config.toml
num_hidden_layers = 9
hidden_size = 96
num_attention_heads = 2
num_key_value_heads = 1
head_dim = 64
intermediate_size = 192
vocab_size = 1024
hidden_act = "swiglu"
norm = "layernorm"
norm_place = "pre"
norm_eps = 1e-05
positions = "learned"
qk_norm = true
attn_scale = 0.125
bias = "none"
tie_word_embeddings = false
parallel_block = false
init = "orth"
init_std_qkv = 0.051
init_std_o = 0.0
init_std_up = 0.051
init_std_down = 0.0
optimizer = "adamw"
learning_rate = 0.00463
lr_mult_o = 1.17
lr_mult_up = 0.661
beta1 = 0.9
beta2 = 0.98
lr_head = 0.00629
warmup_steps = 527
schedule = "wsd"
decay_fraction = 0.71
decay_shape = "linear"
final_lr_fraction = 0.0
batch_tokens = 16384
max_seq_len = 256
doc_mask = true
train_tokens = 97710000
max_steps = 5964
dataset = "wikipedia_en"
Each number is 128 + 24 x the weight over its row's rms, rounded and kept within 0 to 255. Layers, rows and columns count from 0. Numbers have three digits each. The size before them is the row's rms in percent of the matrix's.

# layer 2 attention key, 64x96, rms 0.151, rows 4-26, columns 0-95
110:135105110108136146101148120166185133141112111179156093118139112094131138123117151150148124137109153110135105089135111148090138136113144114127147163122127137140094130124110165117147155133150139088167149069137100124119130104051134129102119156067122141153129125111100122143154102177136138131
099:165118165146124139100136126134162165114113176132105132104113132107110066179142163113115096132123076129106135116136107131115110136148173099139142094118121110122160138126115130133114103118072119095166121113122132162118149145087116119108118116132208143125156162136112113132134096150138101117
114:204139103117122116159154097137153140160145133124138161103117121119115121128138125133137157111108110139087135143129137122162119000126113110142123152166093100151142143127123133113125148139103141134118132136148129124136135167121115121111124113135095107122092167121120093140108136120157119117
097:062137141107121141121105131106127127117127148128108093149164124132163136093116095119149112142129131164138113150140178143107136146157114141141126135111148158143090129114142084137106103067105159133130092128129106157122128111163134140126139089130153133150129105121180154134093102125195119186
100:131129135170157123110138115091139162130133127157123167164138141144099122143141143108144134095143094113164111139090162141116125104078097175100131122157160138136143085084143094113121118133143120099164096119123123107095122107128130081130143122166107115152178118116112145144095087175133142164
096:137095141142150104173136177152110107116148101089095117151147140129129088158092135104160129119121158127099149136130178129140102115141123144153137129142098152096117133168177172142084124086125105125158143131147141120122125087134127154116127135125118137144121115170096174127171078096122155135
123:145119118099134120142189129129153131045115117127129136136139085121159150137135139136112174132135130127101136135137118127144159082139100121136151127096120093165118127099139146133121121151113141145130118126118130134132143150114130142140121089135140019137098135142117128154091113151169111174
088:154111155119164137122097111156153122082113110137119091163111125151126170129119146140158140128146122118121160100118141168132160164173158148125086152118094129152122121102130143066118105067117137157110128131112107095131102166130099151119104113117169154125154133121063128136113134126105138151
098:113129088143070148155128122144135104132145173159151075084076158109120118098129125115133145147133120114135127122152182128104087121149114122140120116137146119123128112142120158162101108117120087151133127131133139162108134117082115177142063097115154097116159130132140116146126126161087160136
094:130175129125176095151152113084140104137147175144107159117109148149099109163105126145166135132131143097107148097107130164118113139165083095166138133134127113114132114132136099115143133134170134110127102096141145121123136137141121081126095086127128113109096133100097178094107170100164152144
093:114133166105140076119103123168140126114131110135128144135184075129160128121136109155127111135140139157159153096127105093138175124147180123153145111157128105081127153118091111108102075136137147104120142123109143170167154095151132105119101127141085109148141133126095118165117163119117116142
099:112126128095120141133144098171101144123113132161151130109133113124121125156139161131097172139094127107150119053170139141165122129130107126123124120138121186113139131124133133115145103140101169185098118084113123110148125143078131150097153084109164132100161103133151163141107105146120107159
092:077109122109127156111106156116105142166132143076167139105138097114149154145116137110170126110099145128104145097113121107082136188165175136099121133117121170145166113131139172082104107140154114135142140137114151144108113117119107142103123160135162139104143099145129140154154113086097147142
101:113094114135153166115079121110160122144122138135134075066136147096132126134076169127157124117119129117137112108116145149155119118120139196082149124129067127140117110166140136157145150147129108103144131137111121123145167163131173146132123102153083125113115131146122144159118106096099150116
087:129101158097167153169158092132155128124124123128132154174167145122101100158103150129132097155149117178151130140124090131150137086135115091150108114143141109173090108132134139129117129122131127135185089094130120139155149187098119154127169094129124086107119144115136136130103140095128109138
100:122096112154149149121164096147181123116114143127190085099127126097123160137169106092126086130073117146086136126156145174099126115112162114142119125144126108140092124109111076137147132095149117124093141135093122122106136117169139111134171110159132130130149140153124149159135103094133127147
106:124129107112130133169155161110130100112108092133173126144169090136091179144132087114123111136123104121185152136103163145185119135091149117110110128137135116126147088112147132130155125138057164104169097146130149134112155106138128131130117151129143116119095145128142141144144080113109093113
090:113113130156154122107118163133090137148092169113167107085110135176149149153123163109110103153116137157114096151092157173123071141123073145143168120113141161106122161123131148168131107105148170130146168149122122116125136115086106149118148175135130106127142113109113124146103113115116116126
098:157159134130127138148159100142138126169146151095118156148091160096119145141143150134161127092156106137118129118119087113131101081114152072152168145151080157120135145142111117142158158085107134106112127134136131134132062158158104135109108091153095155111124163125095104140114099126147128120
097:115168139146179164137153097100130084146119129126174099107136130128119135124125135133130147120135143127149120089129119120113134121106137166151159064166128093089094153135128196175115143137113083152121105129108126118147145087095145135140124153102134134110125153088100103134094118130138087113
098:103113088140136122142142089105132136125143131139159101122175135187095158122101127119126134124169124144145141129117110127132115122114149109172132098104088119153130155121121164098124094103079108098101144119128147185102200145157134072136111110153131120130142131136171114118108159138142157132
092:100148123122102093090152131163137155148161110129108101138114142129140116159134114185100106136124089096111108116081129110102108135069116135152104144141091166133146145099156158129158087078120158141106102171139128139164144155139127159111128105152132153143138135105110101124139174155111109121
094:121087155134090166087116097135147114137119137120141123189108088108181091139081112120134136083112145133177173154130155144110160128142108143109151126127131141146092120149120129093159181139116134135125114153121136140132172166130121143123141147121142096115137073124091139132144137133108128089
# layer 2 attention query, 128x96, rms 0.175, rows 5-27,69-90, columns 0-95
082:096117164119100135119122153105111116151084104127084142123142150127160185118161118142161166121116143131094136091095120152116099124152127122144118161136106173109104113115138163151107117152142150118120114184140164091159127131120101103138138107140077114103130130165109122163166148110114128175
085:118114088107130163139118149125144137115137120119136069121121173096162158160154138130085143137098151113103103100120120136145159132137125130142140139099178079167137139110161141163118154140088118125100121081125113130125172127139161194140120127131125076130086121144107164141123101136129148130
090:143114138154098188169173127132116094150104139144140158113137126119081105133129108122111153143101127135152141108120101164127133144150126165147112075143096128147158091140160195105146163168173108122136159123117122091137132095129104115099128111131098128138102105145095134105136114161103142107
111:146111137109111134098170098169121118129171118105098133133147143116141125096105122146123121131144176137125146092100172133101153141119146101165112145103105138141109188134123130108138141139104083162153166104134126141162107109127137156133121124124153142146066093153118118089114169109117102071
100:113146134091154125114134157114110127160101108173176135094133143134132172110134136159108126144153102140141088130112139105103127131103178127075150177116149097116126069133120115119151152162136127124119129135143127115172094130121112097131071089114134110119147127140151128174131167164094131143
096:118111120096127128109109152169131154132086116125138125101110142141140127118107159161115113171140128102124079122101155115127122156173150195117123131121109130105141121119139138117081104114146077136170159176145126133122109094171125166143126146135204107128135111132141139146102116097098144111
088:107129087128127127131149133108087115158070141129120133118212132077130109165129114096089117143097117149121097148165142126102069125138139090127185142111139120132102134111094140180155115114131100114153130114147115157138128114160157135144134153142109122131115123154147145132163110126159123129
108:125089147093174140119103112088105157132118126135141126171183129096125106143118128158089156112110147141106163179120113141130167143099140099089128165120153146121111117124135098127133162151154164065126076110144134090126100110131111098129134158142122119130112115155139117160153122133168136133
118:121099126127106157132159126138102127115146111135131130136155128124121113106146126048144144112100166123122102168168097145156137104112135120127107105138109124122157107139113082138153125145088114160152136092058114147197142136148092148121126168143099131159120147110145118091170133149126139144
101:138105121173142110117097167121112152137091122101152081121140134152153139144144175171141125112110133110144083150147115128088075156125134131095140139093159132141111137095169195144105128121109151122117146145142090110133126170097128160125143126114168126121124157139110134137140108126080130081
110:143123141155114085130148140100179135116095124074119095151138148153128130136132115138139107159163088154090170158119133186146127143170143142155157105124111103130107125124109168158152098083151127104139134134120125117106100125187092094124118161138127120125138159116152106145142157098114116101
090:140144124132148075119110159134107146113124118199110123124159158141119106112137101152144142152172117109144101165115133138130100125098122108128117082111086113104121102148118109129167130102103155114110144130090155157122097158111165105141151133089123132101159172118146083105158160151160103137
146:129160115139096160165171135108135112107164093148121164160085125143127119138146090122158135142120175132095175109146088094112165115134120104151113095140152094123164095171109091097166116136147157121126139087139144124115101101140118109144117114089112131103152124101158144121142160139136142149
105:123134110158129171133145129119118128143164106101094101115133128064137163128145118148161159080136172051120132095116120137083156135139153150135108169128169099109141170123115129097121118137144125119082130157155130106095136097164135123123139165147134108144112086126133149129108107146120125111
096:138138112089086125125134136116106117141137116122078152121148118171138098113123132194103152123106106136137189134107128107198132129173132117143129107124105105130167091155093140135108106108151135114163130115151123124171134116117126136102117096104117143125136087130105116133119150189156149088
107:118110125145120108132129103165099143118122160130098110121114148166160117126160123143164147127123111163105126178122133159074107132181131158175151131129124166145121174152083121107095105119149085117128151105100101154155114137108120112133146112136120134148140096079077100124111126148169107125
157:124095146102124123135087138161133127142125149151138117106134157082138105134135156140147133111114134117117097092129156083071127138135151155123106142122138142126074164103158137138079130147094069107124111153164155130147102109112110128138166167183124123176140153136119138108098136091131110104
092:148102120120150133134110169107139103131111141191097140104182139127112100144079090107121152164076138127115134160131156114097123108121160148103089161121143110092114108138139169126103130095136150096136093132135165127135178146127129118126153139105111102134122164119145179130147154113134099103
103:105130119126107127124135140141105143131158072148157152137145157122156114123142105101172104151099152124078153149150087140154122123150122097090130140106145123141149093161124123099128115103135138087127144151153135111127127170121122128099095073121130123123179125146097183130104166102092176113
097:119134125130118141141126131119121131111138119111122155159125119105133128135147112164127132080071144090115184150091119113115154136147109071141099118170173125129161122119139076119115142127180186140119137115131120121127155130114180182163141120123139145088085127098112106132140102128124166130
098:133127131153133140155102133121137114113066143146172176104127144153125106123122175047150145133123135133125109134130099129146100122149126128086141106153149107107096135114126101106115150164121130109125180152119135144109108129125156084131124137105095117083139179145130135169156087096125128098
092:130194132120133085136150137106120108143153114124113110050113153145131133090167136138118079118131123125122122090141150142118106124129102127147089110106131127125151145181113139151162139175108139150116142095166118150116120088165134137125112120119141123160124147102161117139068111122159131169
099:161137105143114138113124145148142085140098120127140162128100123204122097136131174121146148183165112155112101097153106108112131153132118092092153125099143149111132113138108127079153138141091133150139158181169133163128136106116110099090135099154090121125111123148127120107121104148127103106
099:121113089131162128154135110135102144139150084129145116180176097120090117107094110160125113124147168131160114088132158093103160123110092140099134135130131121138077156138122169094153125151176142141091132098136112124102142127141145170129140122099078118134112124146150165090109131105121134107
080:171089133143115097136128137193096133095107106131129103141128152113122141127129119150075129157170112118102155147109156128110120130148097159098178122095155136088124173123154155141092120122107137098156121142129136136128115112129123149129125105177157060142109102104136131156103111166142119145
091:154146142103144105099111102120105129137140125152154097085099140138140111159130111174135114143125145063146140138078118104169156115126169084124100162109173127113153104115153179152122086133158093115133147119094147117134096127125156131155155159132114135112180105129122119106147144146113118116
090:106140089118113161158096130108157085120138149132129102111121139082132159151118172158106151139106124162111134133177109121105136128174155086107122144093090144150093130150123146162136140088072118168110125155130133123152149122112128172154131168141096146104090134125093131134130142097116146112
090:115146123144108134134101099070137126122092133150121117142146120096154126151198180129119120130106134058092124082100083143108138144113104138120127146113131159178149166088126122133132120159118142134106135134140132126115131119153115161142151138135162122106137176106143086112120136142124162086
097:105122089110152131115050161171086146128142113138167061133124153115160149122117099133112128168109159114133116090094135126111117158159098151124142149123140127115139147118166148138091141126109135125156122127174127117135143078122117155136118151139167116161119105154143139153088117106149151116
106:105131133146131125154119131130143109167148165104148142120116108089170110112155089133097138123122140086145115154121115098081148116052074115123154135126129146132139178099159111134122183190107135138152119104144126150155155085127109105153144171115121117138130115119145142117105120108132138144
093:122101137133123141136153121146103138102108068140105128134167101146143095144125195153163106143114151157115108138105098135095154135125147136137112117140116110122158144119171148123117090132125141108113133114133125125159122123175116156118162088143115150158125142125112131077145170062138070102
110:122113105140072156118117105114113141124127107084164104145118135087118121095145142092115137095122109153178118149094125125199144107113128124121100112137155085160162133125135096135136145166087137158144151166156121120106118106132157171132148152123105151162117109133143092156134134172139132152
110:165122113119141125117131143146120145132114126118146122149103174119116143125117110114140172116151119074080122156114191128070107159101091140134161155077115172144117150120127136153142154094125129129110128137149109104068119117099155101140165157145161132127120116168159142145099119107110106124
081:149125108138165117142114137100124119141155107145092118120127102119156119093121120079161142078162162144125167153116092122121156122139131091121116116142140060132148118106140115124127152095172134110141103167123137133115137082150157103163094182131073128155110148101127096133144152126152126148
097:131112164139157136163122121100131102103130125114116145149109129131105110133128079121102130126153128128162144133144144141167108126107085105136188090184179125153098086130104106142110116122155116091104122090149139084102161100130129146151126150115094136148142144160158127094145107184115106134
148:141168135106108140118150130140127130098150104140155123164091091179135098116139076090159143147118102142154158137155118178181121129134149109140144112171112118145118118146087096128128091124136149155137091114069111121099144160139100121131100113077123138091110118113151131126150141136152104123
090:161143124129125091123099131130106146095094136166156140096134137190148155101145096153100140126126118129098097137113165098107114118121138154082158101108120156092154113106168154122142157144087142134134145135146110146116094094123150104100108175069098132131152123145113122134136116180111133119
100:136146136153139135145084136128106137131148114122118150174126134135101106086133091144160154117188124087145087121121069142150138119124118122091147139126153157099114148109156146144111117181071185131177108130116137102123106116083126127118124147132135119117120156111135082094102127107126104139
093:121112158146112127117092116105172151115128153139120118106084139145135111129127115092124173124086156118074109117191113156082137124128109141124144117110102094122120121152116148123158074122155138135079121115135099141104125130084152149130119135161102127125168113139157137105179161172128113147
113:133117115130157120149089130120173131145156120107114125161148121140166138158108128142127125117096133115099130074159159108071160130103131156124120105137121145178122134122133180097089113111138112142136093092166176142121090108169150136130100126111180129105141154166102133109131118135091114107
085:146118112099116126112137115116141162149169100120139091120115083155133092152098135128123116125150108172123170097161161122163122111138090186116072127145167148153137153125114115146118092173132135140147161089124100085105163149119101150131127140119146107159088111110132115114136100115149135105
091:124054145103107107093103139145096177118133110130095116106102118158106107089122179138143138115131100167142092135104161126137126137167144133113117159108110156132167126123137112128119129105148160112147140174158114130110128148160122103131134081161102123142101149149146122139201125108134128130
128:134124163101151111096106128135111147129110148137135156105122132056161117140121125159131121115080121174124083115105190112106139132146157127076148151135163121107102137118154143137132151135140117135119116137141104075136100091130098150121182146156129125170145119106092139149141119123132083104
084:143136128116198135164132114101116096149160157122145134123107100119114154125122136118128137126103142145124137090156130112152193106139146088115129093089141095133106083169142121112127123135169136163108124088138163108083084117129096125139119136122139134121100110107169135107110078130174138119
098:127125139108138160149148141139106149123118141159101109113103134164079124152128192150109140149148148119111066126087102123138118122090156132111119186095126079113139160116146155131119127119179102146151131090104107123136172126153127105121144120085099157141129154147141151145115087105122116145